Part of a small language model's weights.
Size: 11 layers, width 160, 2 heads of 64, MLP 448 SwiGLU, vocabulary 7817, 5.81M parameters.
Architecture: RMSNorm before each block, untied embeddings.
Training: 84M tokens, 5148 steps.
Each number is 500 + 25 x the weight over its row's rms, rounded and kept within 0 to 999. Layers, rows and columns count from 0. Numbers have three digits each. The size before them is the row's rms in percent of the matrix's.

# layer 6 MLP up, 448x160, rms 0.178, rows 0-333, columns 0-39
097:469543538468498508484511495482529537474469493499522494517522452499485547481503488490514535471482540483509494524495512479
100:517493506502477507505472498451465474485455525513442460500466518529509504487541519520522465479472492460481490509495508509
079:527504453515490535503502505545478537500503566470505471484511499524483484501498509545498477452483524481468447493472519507
086:479462481475479448534533492467532475512478510521501524475496472494497499504520507504492536505507484473489489548508496541
102:511516513532490524508536514515475523506530446508507534540505460484483482476452511483475503484471509473522534518507525521
090:499487428518470515529537512514486481479497520491465503510495476521517543519467475485458467462522508535459533452472491513
093:459480500486528511522506498474475462505511522507478525520537507526522519542498518513492478470545515515535510510516480506
098:541478514494497486500496448515494542523439493534488514507499515522482529519515452514486496501486515533469503519502492486
109:529510443545533457452470524510508485487481492500474459505494500477522487481512493494501513477489499507488476486512515524
107:465522535544523495471514486475464482518485483546499545548493516491481490493471550494515514524494463471534550451516508538
103:496484478488515498541466526445499530475515451519483468500474464536492510462517457511498513483540499492517499491526508526
098:501503479464518527480507483461494536528508506567476501490533462458503510468508527462516485487518486475516520479488504462
105:511504519509463470520496509524506519475532509480481482468496424507541512489507426511519451484557531476516481520531467542
096:473499486480464486490466467487482515518451460563509486446569491488518531487559451510499444463513460479549489511500482525
096:565542533482523508496525479531507467471491513517500495489540466507498472514496499519483551473467511461497513506518486493
096:480530518485453505476477577523442543476477488443513509511504469507512511478515470481515497511498513512509506485520510545
090:441478498491530496496506520524519463482510545507473456455502489471461484481501513484483516472524489508483490495500460479
103:517510523499472505488520515506482517527495507533507505514503539479533570475516493474525466493444515502526506481494454476
105:520508477500515499546519546489504526520482526467488537485528518498452523477563502485477521514491500535542502488478460475
131:490483501501514504456537432520511471574515500563483501450499513462477510501462448482495509504482513479518499511512508465
093:521495509460459485459455510480489505496525528504520468450481470469532463508494496472463517510541484501464514526465473544
096:519493493507468488514501485531507516522500488468517498522462533499545514477507452476503537444482492488433464503508519512
099:502514473488487453493491470521483500468541472494546488529479457504459474514520510508510529475511522533495503512524522509
101:493495465462550489457509514524536515486538524500509482501440443543476490505542536479504521525482493487534529468537509461
095:501513483490512483492486538517538525519513463523509477491514500528510466459477516534530523488515504467575508528515511500
107:491481548473508532465479504499466525498552533460484467509497496500505522478493488543501491485505518496522524492501488531
101:457500478454488469454482479512544519513447511549550492511508509503471524501546473539492550497479530488499453528484468468
094:485457514503471519475506512476477493517561469458529476506495475476501494491512455466510518520509498511480459470474528466
097:467492522495483483502480460508493502509486495489494526523493485495509494552487520500527484510482530506562510527507459517
105:516509536507543542488540518481499496475488481509544478463490451481494485455532483542531512455498508483505537476494551533
107:533489560480475548533562497528466478507490493514519507480510519479533526465506512549510471518486471453474482499491523518
088:527472517489489522448497488493548496489455532499535490476492482475499518515499546480492516517482495507517532497455574466
096:512506479494492486462504550471521523487494492524449438521497529482525506482490524544536502485499527502488489517525504505
099:518456505499481483514504435530496529454485502516515507542498497495514445471487499530488478533509506537525502509476474489
101:486494529500509458532483478466510511498560538486491549511407532508474506492492478491445497527506481491520511480490482521
102:496466513464506520533546507505508508444503522503466503539529474524521513485552456495490491543465463524486492458499489493
096:496502526477491479556506516479536479492493461506494532484508461561496504484546499527514517529502503528519507515492484480
110:515507510517486514471515536483499457534482514466509489484528527485511489488488505492545492458530488546491516514506524510
101:456492504503516504545466499510550538517491485492565505493511516528523538522505510503456502489514487507534515479480545535
105:545487484561511469501506487501448489469497509494496496474539512491511455516518509478520451500531532488479526461516471564
102:505464499471571559482483493488508532460572495505510506535468512526461506523520470523566440507491518502498534490509459512
097:462479523523518479493525522516479503558477502509474553510483491527474518498460473523556532530489533504490506470502524479
099:482438543463471512538455529461517510529491496528511463490538496530498512507502493501486482502519561488520503480495463504
097:496494499489468510509470533485530484540501469502502462445528506557503490483528481515486462460465552478460527460486469468
099:473478541426505468512489481540508477504508513499503473517444494498510457473536502470512506487469508525471531471550474495
115:476493496523513472470490525527503504504500489463502538476531502506471511489502471532422532523513534502482456495461492498
101:503514492474502534499449538494501517522517551463472496507572476506510462476529471499542510461533481459462531480524529500
088:466499504469417474519505543481520528536492451488496486505502488502546499517475499521553526477482488515544481509489481494
097:491432488541552516507523456515497493522500473505489495470520509503504513513503485485486519474485486489504445474534506546
094:527521492505487539475509530513490541516495506437498565453544540491478510503492493468476546534483519460456532496502500510
098:469498469498498483491512464452489520549536527488497513546492545485479501528541482473511518513507507477493469508457494495
100:499527543494457519497509551507520552522543545476504509497477509538537499502522477510553508553513516518545516511489531522
113:510523524530522494488541489547527519547506499540498483544471519486475483483470515525501538523443517494558531511487553509
106:488529495472436513515492479518471518510472516519464510546497515513511566459511486498518490482511497478540471490472528518
091:490531505507504506512508499503504503466462511531492471475528477531477511508513504487501533534540514532504492506471479532
098:500500548534491486493530498504494484533495531512503506500520497506495491509492485504526530511490519503505490444513524500
097:464477500483499540464494502517478470461501512474516510459472470526493478463490520483518500522522500495526477501460490503
111:520455498494528455513504467454500500542517514489486482497507473515518504509454497505500472495524504469471506489487443518
102:496498464460510527474490492510463451501526492499512523512520510497476508498494514488520531486477517439539493470480473476
101:497499477516495472468506538498501496513470477500482513459478540544551465462494518468517531493541486539472487533505509469
113:520534493503504500518538485507454458523495510497524520510535496500486472517492528471533532452486496518497488501464545512
098:468435503490524540498510489453487425494510543515443543538494502529512508468475526506492507516558504470506472511476472484
106:532483494491499500516522492508499474442439516517510491517504486534500498507525496498481507495483511497538533487563509499
102:477486473483467536494529555492499544508482532518551520504498497492555541477453475513464483482497537490480535527482445463
103:515553477526519481467475502475495529450536510497546505503535498468493468531488515493520477505505508497499467498514520487
101:479510538500506462497515537502543470513535478521534496494489533521521478505500507520468501500454501529478445518546467521
095:521495458510501503511540485506508503512509470496551480500519508527489544520480459528502535492510484506472506485540512500
098:509470482517493488475539494510487520487521522475483449539501505489487497532500503511486533516494479492494466496506541462
113:462513505489510482507552503517505521526491479502511462562512511498488483484485552488490532526467470499526479437476522518
089:508489512499523507520497515469518519465519460480488504516510495543540516530490501431519497475454518491495463503476479515
108:498508502517493524517502476505512504473473468473530518471455505493505516480497477475501527477519506502521484516468508490
102:498517456524515559440483481482475537520492511528521524483515527491496518482483502504501553456508499501487530511491551573
098:507507517509497496520522494468488495520472463546528489480536533534450492573517545554522481519474518468499544524499472439
105:519513472476544499476451491498470500507495513459492478459473488458506482515490508497489489480503520514500522491524481472
178:502523534505548568498514497511532521508505481458475520468517555508472508538510518472495495522498506525504491485457528499
096:499505491529486468508521502494493508486526553479484486501530506539471492509514499468493479478527500502514533481545531514
101:499468547506496513513484493481533561495537485498517516539480518482488497477485526497502496485501495501456501478492517464
107:430497477477506536478455472527476497485490506486496461545475520478503514463521494533469498492511509480475473510514503492
094:496497513490467525446516513475513474511505538479502489437521507475512514520527499537504485508525498487478523507549503508
097:502458527477515540448533520530519552519503494492503495484483493479498454475519466496525495503512491525534477502531491547
102:469481476511471480478464474467509437536481535491488497476496490496484487508463542516545532512475498470470508470506495458
102:451469501493551528508494532486515551468516478486496520492433463499506472491541498505509491516466502502489494486495487472
105:499529491455489513462533506534525476503485508428527541531510517527479514503476524470537510470504470527540498497491485517
104:483503521474519529479508528468536493506462512555475427440485508478503521543483550524514561503538505531528482499502493461
090:444506479483513448525497465512517523490513502455471475475491541475520484500528491498486461529469507499506508494487452482
100:561543483463426487528487471511515507449463461466491481514478493442512534504526510478518482498547513481513468496488522543
105:467483453499468496520524509468453469476529507499467534477509490535507467512524472495545487458521540474457510510532501484
096:516482517499478503524536486518493479446541494462497523468502516467521540475532489502491495493455517481463515496514488505
099:488522491518467526484493477530477528470542527490504469471521533511489499540559478509493487531521493492498473510483490502
102:503505514471474495538465522511462466486468497522535499526476471463497486499546489529472539530477501495494488475523508508
098:509504500480476521495483495518512510510529501512534457461542486530464514501503530482503495491477489497547511485520494480
090:529489531464487512495437513515471546532483512514505486504513464473508490507545477509423507496539523524549548478460487515
121:449509509523576503533498551485509509468511528521525517521496482488461507527489490500485483449517498483541512518482471472
095:470469519475508497482488447543497510481454504493492482532523465485487464485506496509466487450488472504515551521468487514
105:511546541528495519496536465457503543473488470514516491493501503459520493509513513481519493497522521475483482470517491503
090:545536470508498546502499473491477496505492497524496514490447514466529514457498492541501488490503504485501511432516518484
098:488546511496535489493501492539503519488529508474536445472465517538540499516457491459513504505483526522540531495546495512
093:482515514495539528501465526483535512482469520506470486513492464455501469494512439485495465497486535531478467528495510488
101:501518494458532503505508510492487510484491501523461470506470481533461508483459488481522498511553476481518493475532466458
102:526493483495521517502545452517498502514510476484505500584475507484516487486539496500493469516506538494488502451487444537
110:521507488487493483469483500524505479542536527485474484534520477518473489499511520503510474516503505521484518494463460490
088:496460487558487482492516529507432519466456511562474512458501524517487512500497501499511477533518491518491496536517495490
101:479518494500541463523516485517488536509531509482513517530488485480466515522541466471488509489504515502494541508493491497
102:516521520490491512500489472531493524560488487503511517515496470473541543532476479503519508499561495561521506521489469521
095:516528520525464501475457510432480504510513490502509495471520497560511469457460512531487481511495486514507531497468491475
115:488458473495468477491528547495473512485524455523479464492489475492475483485515528491495503471507464531497517497476465516
104:508536521494488470465457505563512512469495524530499510484518522469492510464476506473437482466524502520502477448499485489
099:491508479485485493518498541538540513515487529484518509529504478499507512481501495492517499455498468552477507531467477495
104:475470524497538469509461516508509474515467465487500530473517513485514492522508483483494468507524448494478519488528490487
096:486484503473480484528454519455498559530500531507466506513474468521501515553497545482473518511526481516504531485492510482
105:507477528539462490547561468518511540491520476495483525499496503469480537487507477490514507494507494480513483497505449560
095:485476533510530471505470473518485515448559516498523511506523478478506544479485455485517515504502451500489485512477522528
094:467514510485496537454513512518480516517480521496548525534520475476466518524474523499519481542494493487482492487456498543
102:461488476492509542534487550508531496525503506495540523447513511528491512488509500538455488526477527478512516488481505487
093:505517504551480498515517459493550510544518535479500499488469548540528497436500527527551482498506524508484504518483483506
112:521507511523528485475486545492514497500487475516493518498501509528476497537512535461556480526510523547488520503561507527
102:467488443523524511494590525460499488487507557502493491501495477511480506485501503500505468490475540474509471518494469523
093:473494463507503478435498504506424491502498473486519537522513547474504518514501503477494501498519483542514507527530538461
091:523510477474538498479525478513461461508528525519521507531512493474470490473504494505522523470480502526514459528510522455
096:503535542532476497535449499510493478512501543469481536524493480507513489494487469488496487503482507480522494498544502494
095:469506483475494526505508518517524481537512516503498482475483486502521534543496477540526495537520511512505499483475490547
098:462506516469488540503509530487500479494527488483500461457475474439451485506470495488498494486489517498539516495450492491
093:498515539491455500525532491507501530510549485503487467535485479480514505493535520500475508465488485484476520522484528499
110:492527458540531505463480494477483499544479481554503483482507527531523480483482520498514512532469520477486469540507554484
099:502522497506488514523466475468509518463528482513446504509529493560477505487513487504486470502458440480505466496494514470
093:507513468465475500467507495505545487487484503552515506467501434521532463540485486507472512486463555529487503471501470518
102:522487467486492484472456523460436497536470526501530539499473491504497525496501547507517505499537513523534504449508499514
093:489505479523507520483491477473496481497477504564504495522497487511523501504532464495498544493477434520505488487532510540
107:510529530515479479482466524525522490528493458519483516510483477511534450552485487528474496464490506507488475488567551498
098:494490509532480493485502473551495507499494480501484540514468506501475520508520473478465529537482475534527465523483498491
088:440494468490495502487479488558493506458476489498468484480500475488462528489464468516564512488506515543480546447429490501
100:528499522500499488528473507523493451456450501514507445495481514503485477514498537507477503549509476487543522544470471497
107:451553462519511514470488514500509519487489502497499485503535504539531478522461473458485519494509508494460498491508499523
088:458483545552492501482506501488538524484496539498484526518468463540500497531490504485502499518506433493503521450524537492
105:482539520504495485498527557522476516476449441492455519558518512501496510541532508498522543507548485471507542506487489512
098:474482507530472488500527503490454529517477465524521478510510509521485498501515502523462554462465499500511556511498477512
102:516510463494527490501536523517489462463500531503526442509513512502482507492525547528510502501489474495499493499478504528
114:515501495503463466512497485503494449548487450490478493445503495477501478487496521468512533513508499513513486483465512576
107:502491505499500502498473494527501479473489524489481519479510517539518473509542553502502489473501520525532498482444541468
096:492494522521447483512525518533431543536469503494502479523516518499494506514536492504478492490496528536528467535534535534
093:529524509504507515523533517471501527496498503506452493493488484532484510565527536530515526533461512496539494533568534447
104:488511468501536524503514503496462495549500492477507489470526463481471549517501492507514501486470527495520544550510526559
099:530528550554535494509503494484490509511493515485472512475518541509511508518518521530522544533503454485507511515498514471
116:474502493548515502505503560504518508492471502479500501486531496482494459489532528516458528486477495499502512519502484454
103:524531484461487469482452502480534483523489513510502526533506484485488499534457481520531453473503527516468452472538512532
111:537520539485501508518507500481470492529498564475469489510448471488494509511522485531466499472522445494502480531492497477
097:491508520455453502521527516477494476540513498509487523532475467454472523524493501476528517531508483504513453507457498511
089:530483471491519490457517492510468502482488499482455479495470473527485536486481521468486492529484488458491522536443444497
114:517478500497542500473483530525469449477470508500518516477530413526515470450476492518515501449477529538501498516513490511
107:514506467519488514499520495483446504488525499524512471554491496445543512474478502530487510504498482481501539487470494496
093:467483471503495469488470476492504527560486475468501493483518515486539534492519489522525550483496491502512492460510499503
101:468483504517477511478480515474481480523463553507491507503514508528506460527511475513486486522494517499536524499423496500
106:502490484493495502444548530491500520507482502519494525478484504515452486471546503501481503531491502506550517496532510519
092:494518495525488474522519469472536480487496509483472551495528530470470507497468466529541497465473487526459444497491526465
112:544494495507510502476509523494506485488489510552478503501497494487496487507534539539540479509499447494471472523519525525
100:470508507494442488521485477482480514491474514491517555512503476502520504549499474500512478492498428479433481445525512459
097:473488513503475468520487506530513499496484533507504436517520500491513500477429497514513518480512503510523476518487500472
097:453503495512488501518519503518500516476517510527485545539485525471465482549510491512562524497521499548521523471507492489
109:506515511527530511473488515514484534458519486514472516479498518493552475528501514505558450480559495474487509484475500504
102:477505527518521475445496522502494528527493523571486525534470522484507443508463493500478518532540511508524551468491511484
100:492536503469497474453491516521546525526514497482447478517510548497498548509507478534501560480463495506504474496482474515
102:445493467494481510493475476512520507506537533520492468475487502534513492477509476498494513483490488513496506558472484522
094:500490447508515553534514513502526518445493480517516497450508482497465459547504474487521470533484500465452505491465450484
089:483485446504513518498523536528528496553527516508462485487488515475500537480480541465521486487510458484498475475525462515
094:480532512483519522509511507474455545511519526510520451506463522501487499508499468480471515504454509482492520452508517536
099:487426484519499484501532500478521482494525468477480489559505511529530449504497509490501538555496479510475527493459488505
111:498460484473506509520506460504491485541517499498513505479479533566494539473502493518471449491512520519491492503494499552
095:502489525445509494456507533471473518537486514498500486529492497522462512503479486517480528457456522448507497509512439456
093:522530503525495505507485510527547529529556503521480529502467501531503482509490480533483498525536460495467502528523499477
107:499476457461459531485475496472521426509485491507471531488505502472550499443475480495523529513480542469517482507495512540
103:526512516517539470446507483486463494480492514511568506486476485488435486511470502481483481524522516457434492503490446503
103:523530505490485477511482502466510521511488512508480526496492525561453468452536527509506512516481507538521496502490496506
107:508546506527567435456546501503492483502484475468521495540508510538466506504490484461499500489478490491514493479484495467
093:484508472505498482451520501514510499551528511481547533533443531499531522512494468542507501488530514482524502473466443483
098:480479549490511485522528506510524468480517517452528516512486481490488499499471493513475488483471479524516522499481427472
094:548532479509492493536482509503489495493514477492547497521528534521486481511529480494498424516483496498541493520504525474
100:517559455512527447466480509526521471501510507542512547488469513497519492467504508521477522475489497465500493436492507519
098:527479532523420527484494560530503469536450507441467482495475518498491498450482438509480489481534486494488522503469527479
105:474479511488520514450471479512516514507531485512490462552455498529509505540516486467537512487513467500507473517496491466
113:508490489494501488498504494475553473474491567532527494519486489489503472461494499500511520495484497461496443440479522474
104:464546500459492487517493508472490504551469492505513523452526510468522548517513487491494495443475499473476512519530498514
100:466518495463512481524549517511490440488491486524522522482511457536524466469528464512498539475509486507511472477469517436
098:506526498494473498523485472505514473508541444511429519538516525545507517525497471435512528445504545554514530504528474493
097:508542489498531477507498491531477534516515527504500494481493508491521489535491518492477469538499539508510562506553469509
101:460530502493521518486475514503475480525528480509530500526485444525483508568534518512521486529479472496475552458501481491
103:510487476522474513482519512504474548469504460535455541499533506475494489509499483479509530477522504471534493472470509489
102:500504462491503516505511545520499490476461494523499509486488476508500552492493536501455480473466479502522520525539489486
109:488524495517479461510459499526532519482506491494495485506486497509464495461505487473531523459458479551544536532528503463
096:475498512468462516506489514515473543501557485495535494487493467494525479455534549482530483479438509468495522471498544513
110:500521533464507495538523542495508525535504488478492468483493503535489495470458464485529455533543528501481472476477507504
129:495540512524517563512492520514528509519536458452458502471502484498497500503508521478496487512487482529486528501499484465
104:480480516531513549535463523496492535504513479518446519501528505522491530540494489491504494510468510519471560458507532516
092:469488479477522540491507510509542494496484510411476466495509509533512520496524514578508464494490510505507530493504478472
115:517504491504525463472470532515534520486539497525472470491501553474500513534458518484531489504536518550526480509518480507
096:490473552459502516498475491518470494519460499465477512538491459489499537506519507520500492490509486517494498511502509483
115:506481506503499470515496460506510505508462465527491546508533514525517485480491504556518475468440523519501488505524492517
101:465546481465483494505481521475482485515495522507521483522510476513503487463504540471469458484479495531472490534497516467
092:525414512498494455541516494507480504502519531478515520507512494530502515452493510535534495485469453522507491526507528541
103:475497537502502479486466445489476485525479506458506535516482461532482495516489513517503456470482506524499518468515495484
094:461517522486456503497501481534508525489532512529526436507474489470509528479440481522521486472551518481514538559524529512
098:475539516528448505504489521513547493528474484500490527533495541520469447471499543490519551500516499494460519513478501519
092:495519509488519495499540479518516460509507507551514498479497507514516482516477521536448515457522475537490497504484478447
073:515481495542432551520516514483489514513519528426495513536497478499506501497498441486472503503518493492511499476511509487
109:478484523466547496506469525462477540498467507502517437515474509507491512541485552477499533495526471530536509474507519504
094:523502552453448533501499467517492498542489502480494498514471504524527554545518544504509495503477484534500503495471480544
099:525484509515524509525537498499493483515521501483509488516475522532556533497499502504493513519522486475475485500465513525
095:486455494512494528507498482521492461504534473508551529504508564455468528522512476511524485451501501479518498477470523467
100:542489471521478508495496518526482496499541517514520497481496486495464496498492486544537525484547489525491480541506505461
097:525488516487471499531484470484505509494484493505509501553504484516515493518529521520565443484533508510507519490533486499
108:501523464484505460525529498485481532476464512468492477519465492499482496446480479463502540465494507428562516506483456434
095:492508489476519491522454542551455505484515471467516526477534543549518502490510486526445463497481519516504494504552461504
093:479545514469477477482530443511499505496517492492491510531479466512503506505455491494496480507574513500482442496485519533
101:481487500516468532467496502440513479487485519537464515475526517497500467493503494500494508484482486493480476498549521456
090:487505546467527486548452528521463468509489452453531470469517503486492506504478475503498471482545518551448480539530454524
108:479518486502554488502506483487463473503486498513485507505451488479520474532485491486518490500510485531481498533485512473
098:551499484528514499514472519509540511494490477459453457514532495487493527495508484516486481458480476499513486500542494483
094:518482519498493495463533543516478473507504496521483495518460513511558537474547502473448477514523499477512506499434512503
104:492491505490527470504476497507488521512472491514445484455533477500483465478567471506492561506462524466495478460518480503
093:498538525473473500516501536502453532508486550477449517499525493523516449477509499523461525533531470497512485453512501509
105:493553489493484485497500497498525440537525521491512511533505500472501493575475502467539518466497493485511448492500483474
097:490508479527505497552482533502480485486493545532513501483523522543512510519456493489463486517522529521497502500482479432
106:506537495488519487486493476508472499493479493514490493495508464498491491504485487461563486558525534442532509465536499527
089:492478515499492503482542541471502484507505542484503487484446552481469463489499492489521479479520499493478499519482473461
092:477462501510480494521507515450496507520490503509490488526514474506558496438505521494467523442479503489518485478559502464
091:485558525495516491515498513505542507526542490524463511492460528505500503525483530494518468556501532489489471493517498511
087:500499451476491521514530548492536492522501472514484529511457552467516484554492519498527467481513482503519492488437491451
086:519536480479515500496527493555518491452475512489473487502475508530484534507513509545522492502509507485528455485514475494
109:523497494486497479502518542507523447497512547444466491498493489507512511495494471476549456454501489526471474494521546495
107:506579487447469473482514517511537479505464525496494527476487518504526484506508546519485498513443455507518484480530485494
109:440510516485465520475472477488486501499518457503498500517496508535520501478515533487456533499447511525503456519496526494
085:494542461488465477474477466485522508494519469561485516554535541522527541492520541511502467520479482435494503494514505500
095:494515537494498470497473531482514473515477499522499495501468526538486481496482579556529523454487451536457529514502478495
094:484472495523512493518489539518542517518460489486474479479518525523510551517559516485548476513518525551510516505509488500
093:486504460438502475504472476538511532484475509528487496519497478487500541493488463526474509507517504535515474512542529492
091:481564491500485503452460522562506498510535470549504522478496486461497488529557495523517515529506524479490525497503485515
088:512449506518525490529467506498531504475467522526501487486486520508525482536526469486542503502511490503541544461556467520
105:557536500491525508524500487528508527523489534527487508474482506524464499519510449532514481507521468536492511478516475524
099:480514529542478476493488522493460509486502473480482510483562475478508528528535495471483506476520483496563495542504497469
101:488501487526515520520446527483497498492497496515519491493531499483505468488531470479527523527484538529498521464481507505
104:504529521522515556497495525513492530503468497502527521498494496507493505527468492512485485507560476512489509529501505506
091:502509493476475509470475510534473473513472504537537501474510522540487518505501504521536506495510510467492527504529517498
094:532491445492506522542495530468551495493497509499496531478485472510491525529483515553509481483470449474481530517487503504
099:447522471447520484483502510528532483536496499470459504473503451541486485483549518539484472543501522470472525502492508452
095:559500513436519529508473474503451474479434521497509483503543531525491500467544506475510498523491469447491472471472502516
097:509532454539507484537522524522508453513449517470433507500509513535538461513498485525506440538447516520497498500483534503
090:509516507490491491531508512488506491499555498489472492516508516509509519524501496531480477510494515490464515514548519541
106:501486532556499496536524515499537500478520512497480497482481489499560486449544531485483488470499506519491519537507475526
095:475462513519456503505487466489528491504497489530481475511535533463481503514457461512470499484526527481508571553532539478
095:509486494505543518456520516523506518509530538479517523537513486514508485550501502522499476476493504464497448526510505486
100:486470518502480436503481461485512503466487479500521477535536521487489477474490490493531489485507454510478510529477502477
093:488490481481481502438495505506498477481515506506520564506543509483497481535503522516498484497513457473491491476515479490
107:476504507513476484489511506510477500490463512486531559531477516523487508493474470545514505488491466512480522478493508536
093:507462500490507459504476497504518528483530495512526521534484499496501494501484489513491506512508574523506525486482509499
105:489470523470497557531516473518485500468511493476490499505503489485508525488471540490499452511502507497512499446528525489
092:486500546519490482456515483513491536486522500509505537517522475503492497459450508492478496481473531524468498498475488486
099:533478493530530471450485452542510471530497516530550521527469482500492497504500485485493510508467460518490481490494478472
107:457489574487476532507461458531497536472514524479499510525498504448540545513520515478527500485483518497503531528523505495
100:481486491497514533521499517447499526456497528515505527516521500489516463530485515529490523498533478494498521492488500475
105:502464527505475512491489505494492524508465486519477509498510515520516490465470531506527526521514532477475443478524517478
110:504461489477503507500543502476483481451515530541489480513457547490499478504509493505483525501500505508466505492455537541
111:549488510471495515486467523536492485521503526490490467450480465495514468509505518530469503500502440552500487504519502524
090:527526479545521499516516527495551533461523510519551502522533513511523495482478487500455472474527494514473495524498489519
098:457515482515498491479480495473482501508513478539500551486535512513554493496520527490485503521516488506478494515462521496
104:517511455470494497487510489532516513459486482481503510500510525435502486524507473486473511488474488491511493505519462512
100:534484512500511463523469487477465483518504523509498545515494503520517475505436494516539525463497506503475506480511524480
099:479466485457466508532525480570448520497489513484510466460474446511487494532495481548488498481449427516513504492533486495
097:493467472490482510500524538467485458494494499537482507471512518494536493530455523479534529496465517507488513544450564557
106:475474470528481482522511455534475512535515479496523502467548506549506475484475530543485516500482461510490511497501489477
105:541503539531500488472500505486487505471495494499536487509500494544507499547471473498495499511464522465516497471496512522
094:505541505454555466511486511499507500536501493493480497511506479503507476523526512517520508483498494490516489494535496523
112:513474492519525498539467513516477508508537516490499457528467479513521502495508523535509496497504510483507492455508489442
095:484466502502505467483500476489504491486537531512514482472486472480472504538520471518487497454484538522518520488484507514
096:494541490501479478467488483518510548522497503526504498488506467538477458511502505510521463468529465475495488523534470495
088:456473526496513481493515488493490519488522521512489479472487529517484491499525524471513513476491444511523467465492515500
113:558425461450543509525494457501466476537510501495522513513517484497550471518478488485513486542474477501492525516526524514
088:497468558511514497504470516524452517463506512533483486497486428527465500514563518475494495483506456496515525479508501512
098:525523525495514459509485487539512503486540482507501523475501458499505499464476449511519458525486459513499482510510507474
107:530499498530532516498470511490488503508509493494490459495508498520517479530497444490495554489529513499519493483524485503
093:471512505515459490508504514495497511542488532485504460491442489497495470514510507533483523469476496516503484507509501495
096:466471494498515492465489507538463507512462486512501492497518529501502516467472516530497433458551483493484500528488498489
084:489466498503458525458498469497477460500517475479514541451539489490530503497480495454484535518498544477547515485466491500
095:515505501509471526485449554513490494542537500494453498510513480484517501508487494549496453486467515477513537502496525500
100:474520494477457487485496533521459550543497471504506446510510475487484473500505545493495498505527517458472472493478495495
099:467524493465542485494476460536481515537527503515428485451458509507484492476535484486524526521482478478520496516514491517
090:522521518503503493470512489507503519505492483520453430514532491484512509497479496503457543460493505478470472483488504508
095:486463565521500478488519491463487495502519483544534487480536528557501443494492513499431468509537496510511527498522487502
099:511515503502439512485487505538538500496525484442525530510486522467516570484504485488465486504458508543495499505471485516
099:489478504535516477500475485465446504521494530496477467492495508534491519471529512539466460508501528488505525528537547518
104:511494481507501470521461509485496467500487515518533511486541468538538501502508500532476508499461476535462504545494543507
098:463496466482509528498495469477511478516502505532492510497478524444454523470476557529536490492497480500490534481493524524
101:498476507517508468515502494488485506522501544498497534509480511498523527476484501534497466478495486516530474522491520514
093:486537522488530497488478476479505550488465535518484491501466505520476486553521474492513482475519509521488451500521505459
104:513458483489505533491506444509526486509525499467477509503514512519520522487509522464520481488471561501510484565503501490
094:461513474439524489513500525507518478514451534528466508472484496504474417509523496483478483488518511467519524557493480477
110:542501515512486514542484482520478540522485535501491511515478499463513525430499504478500454534494497469520527508486512473
105:508454500507474522505494522543507533479534502504526495459507484510440495529523524535522467448517530456478517508526470524
095:497472530490520513568474486500506526492499483482503468440481496511507518484503497524514497527468494489516549481506518467
100:518494493429461497503503523530500494469440509520487495487529487481513462463537450484544467481464494509484498517442471520
100:488543493471487486466506473486545473492488542509501494436532530515465513500476459491474500494475518533479557492433511466
103:492502482509474524515509493522497498517485487494523514527491518477502476494541485469520474504463492483498477484484489531
103:508487500505520462493517502501488470486526515469485535496480539478521502516454516455509543494510512478547475490484507517
091:484461525525505504506531468496479470520503456541487475495520494507532489493482510477470544487464505483497492538496500557
094:518513496513502516525471468502461555502519551477541507544443535494508557500473511462511506499528544520504522517525491502
083:506491505533521504526491515504493487516530510519540439496513516490492556495463512543501529570517527503511472472511433518
107:487484481506510525459515520480517447477499482498500492467485465414525527489504512524474564483502511498494519482467511479
099:495515502521481480465489516540523498538475473461480512529501514493516505501464540505558500505475522512485491509531485519
098:485464475497509460499462525536495508486500451502517507516494508461482461528496491506469520473472542489498501494461503520
102:491466536524530519509517473483542499491519480471516506504482517517497514487471538530518527499494519469483523460484504504
104:487468515500548438472535527483499553550511447540483515479498487496503517476486502496507514500444506474509517510521481485
094:485489528513515479531524508506498520479484504479436505523495537476515484524541483493457489514556516514488505502520518523
092:476486522519508512512477464489472535520530529520438445513517501517525474448475468470473549507499547495505515489473463477
108:555509530491485469522487487542486470539523500467457529473492532494559514488473475482501454523514493510522460488518515523
102:450475486495506563478483482508507473547507499455534515520533498485526536517514468501539477536460499493492513516459537468
107:529515479462532539504528499450549488512478473485554530505508467529516506475476512480519491514497547501478491427544527524
092:457516524467494487509517487445545532483494484477523500501521479480517499520520510489496489517453503479552508503506491469
104:540468493481472473503483482495489478493484490507516439479486511533476518522510484502548517463556463417487463486510525517
094:519475500512506497518471494494525476515481483501499489500522535508495521484516538553488550546486475499497471450466490537
085:492488510513516491502444479521476486482492514542512503449544501466460476479521507485513518488502501500498474511508486556
098:519517492521508536500453441524500501465486488487503512497497537470450511508491497514500510504482527508538555511541515543
101:477481465515545527494531539521486467505469499537525458501503487487485511526492525476471504524484548483530516518487510527
095:545551482495507509502487507495487514510502511492481496488477512529486515495509530520510505540463524505501473446527512539
092:460531477471502528504521502511498518483469463510494524492528505461518487454462499509456505520509466486507561512541513481
082:493512534480481482490518509550460506492462508559486515532473471510543477525478501527461473503520481507522495532499460454
087:512449445483512461472468491524502518513486466501492541491478526507481502558534524497508524492482485493456550491534499443
092:505470478457459470493543530534495509506515556503447509462460537534498535491504524520476507515545531516508499546560484501
091:533493502503502454514508505500485540510494495491516496543493483496518493498456450488519463492480487476488503522484459448
101:485547487528477478533522504476506479475479440495471493494526492525470507494474517554453528501501517485468448523509498507
092:524541457482525488431522501503527502476493515509529502516521522509468505537477494536521504477489485447500478501494513507
108:538492541470502500495465510517490500509486538495524477493482494492471491479513470532467516529513486471499508533433500496
103:511527501494527438511490516440491484488519497524530483476504517467487495502551519463545537483512479508513488533532535475
090:495483511474480517503444457480463496558512515546484499495509510489540467526485499480513466498521539482503457492472551529
096:510517465463514492496486442493515461495512498498517517510505492508506528505544519501468527507478481547490463545487493511
107:510466502492502524531455498494493452455486525478485477481485515532536523510477500474518497515483531512535462503517514524
103:537468491523493477517502489538525524482489473525498511466501491451482501505536464516507520460494472443509492537458512544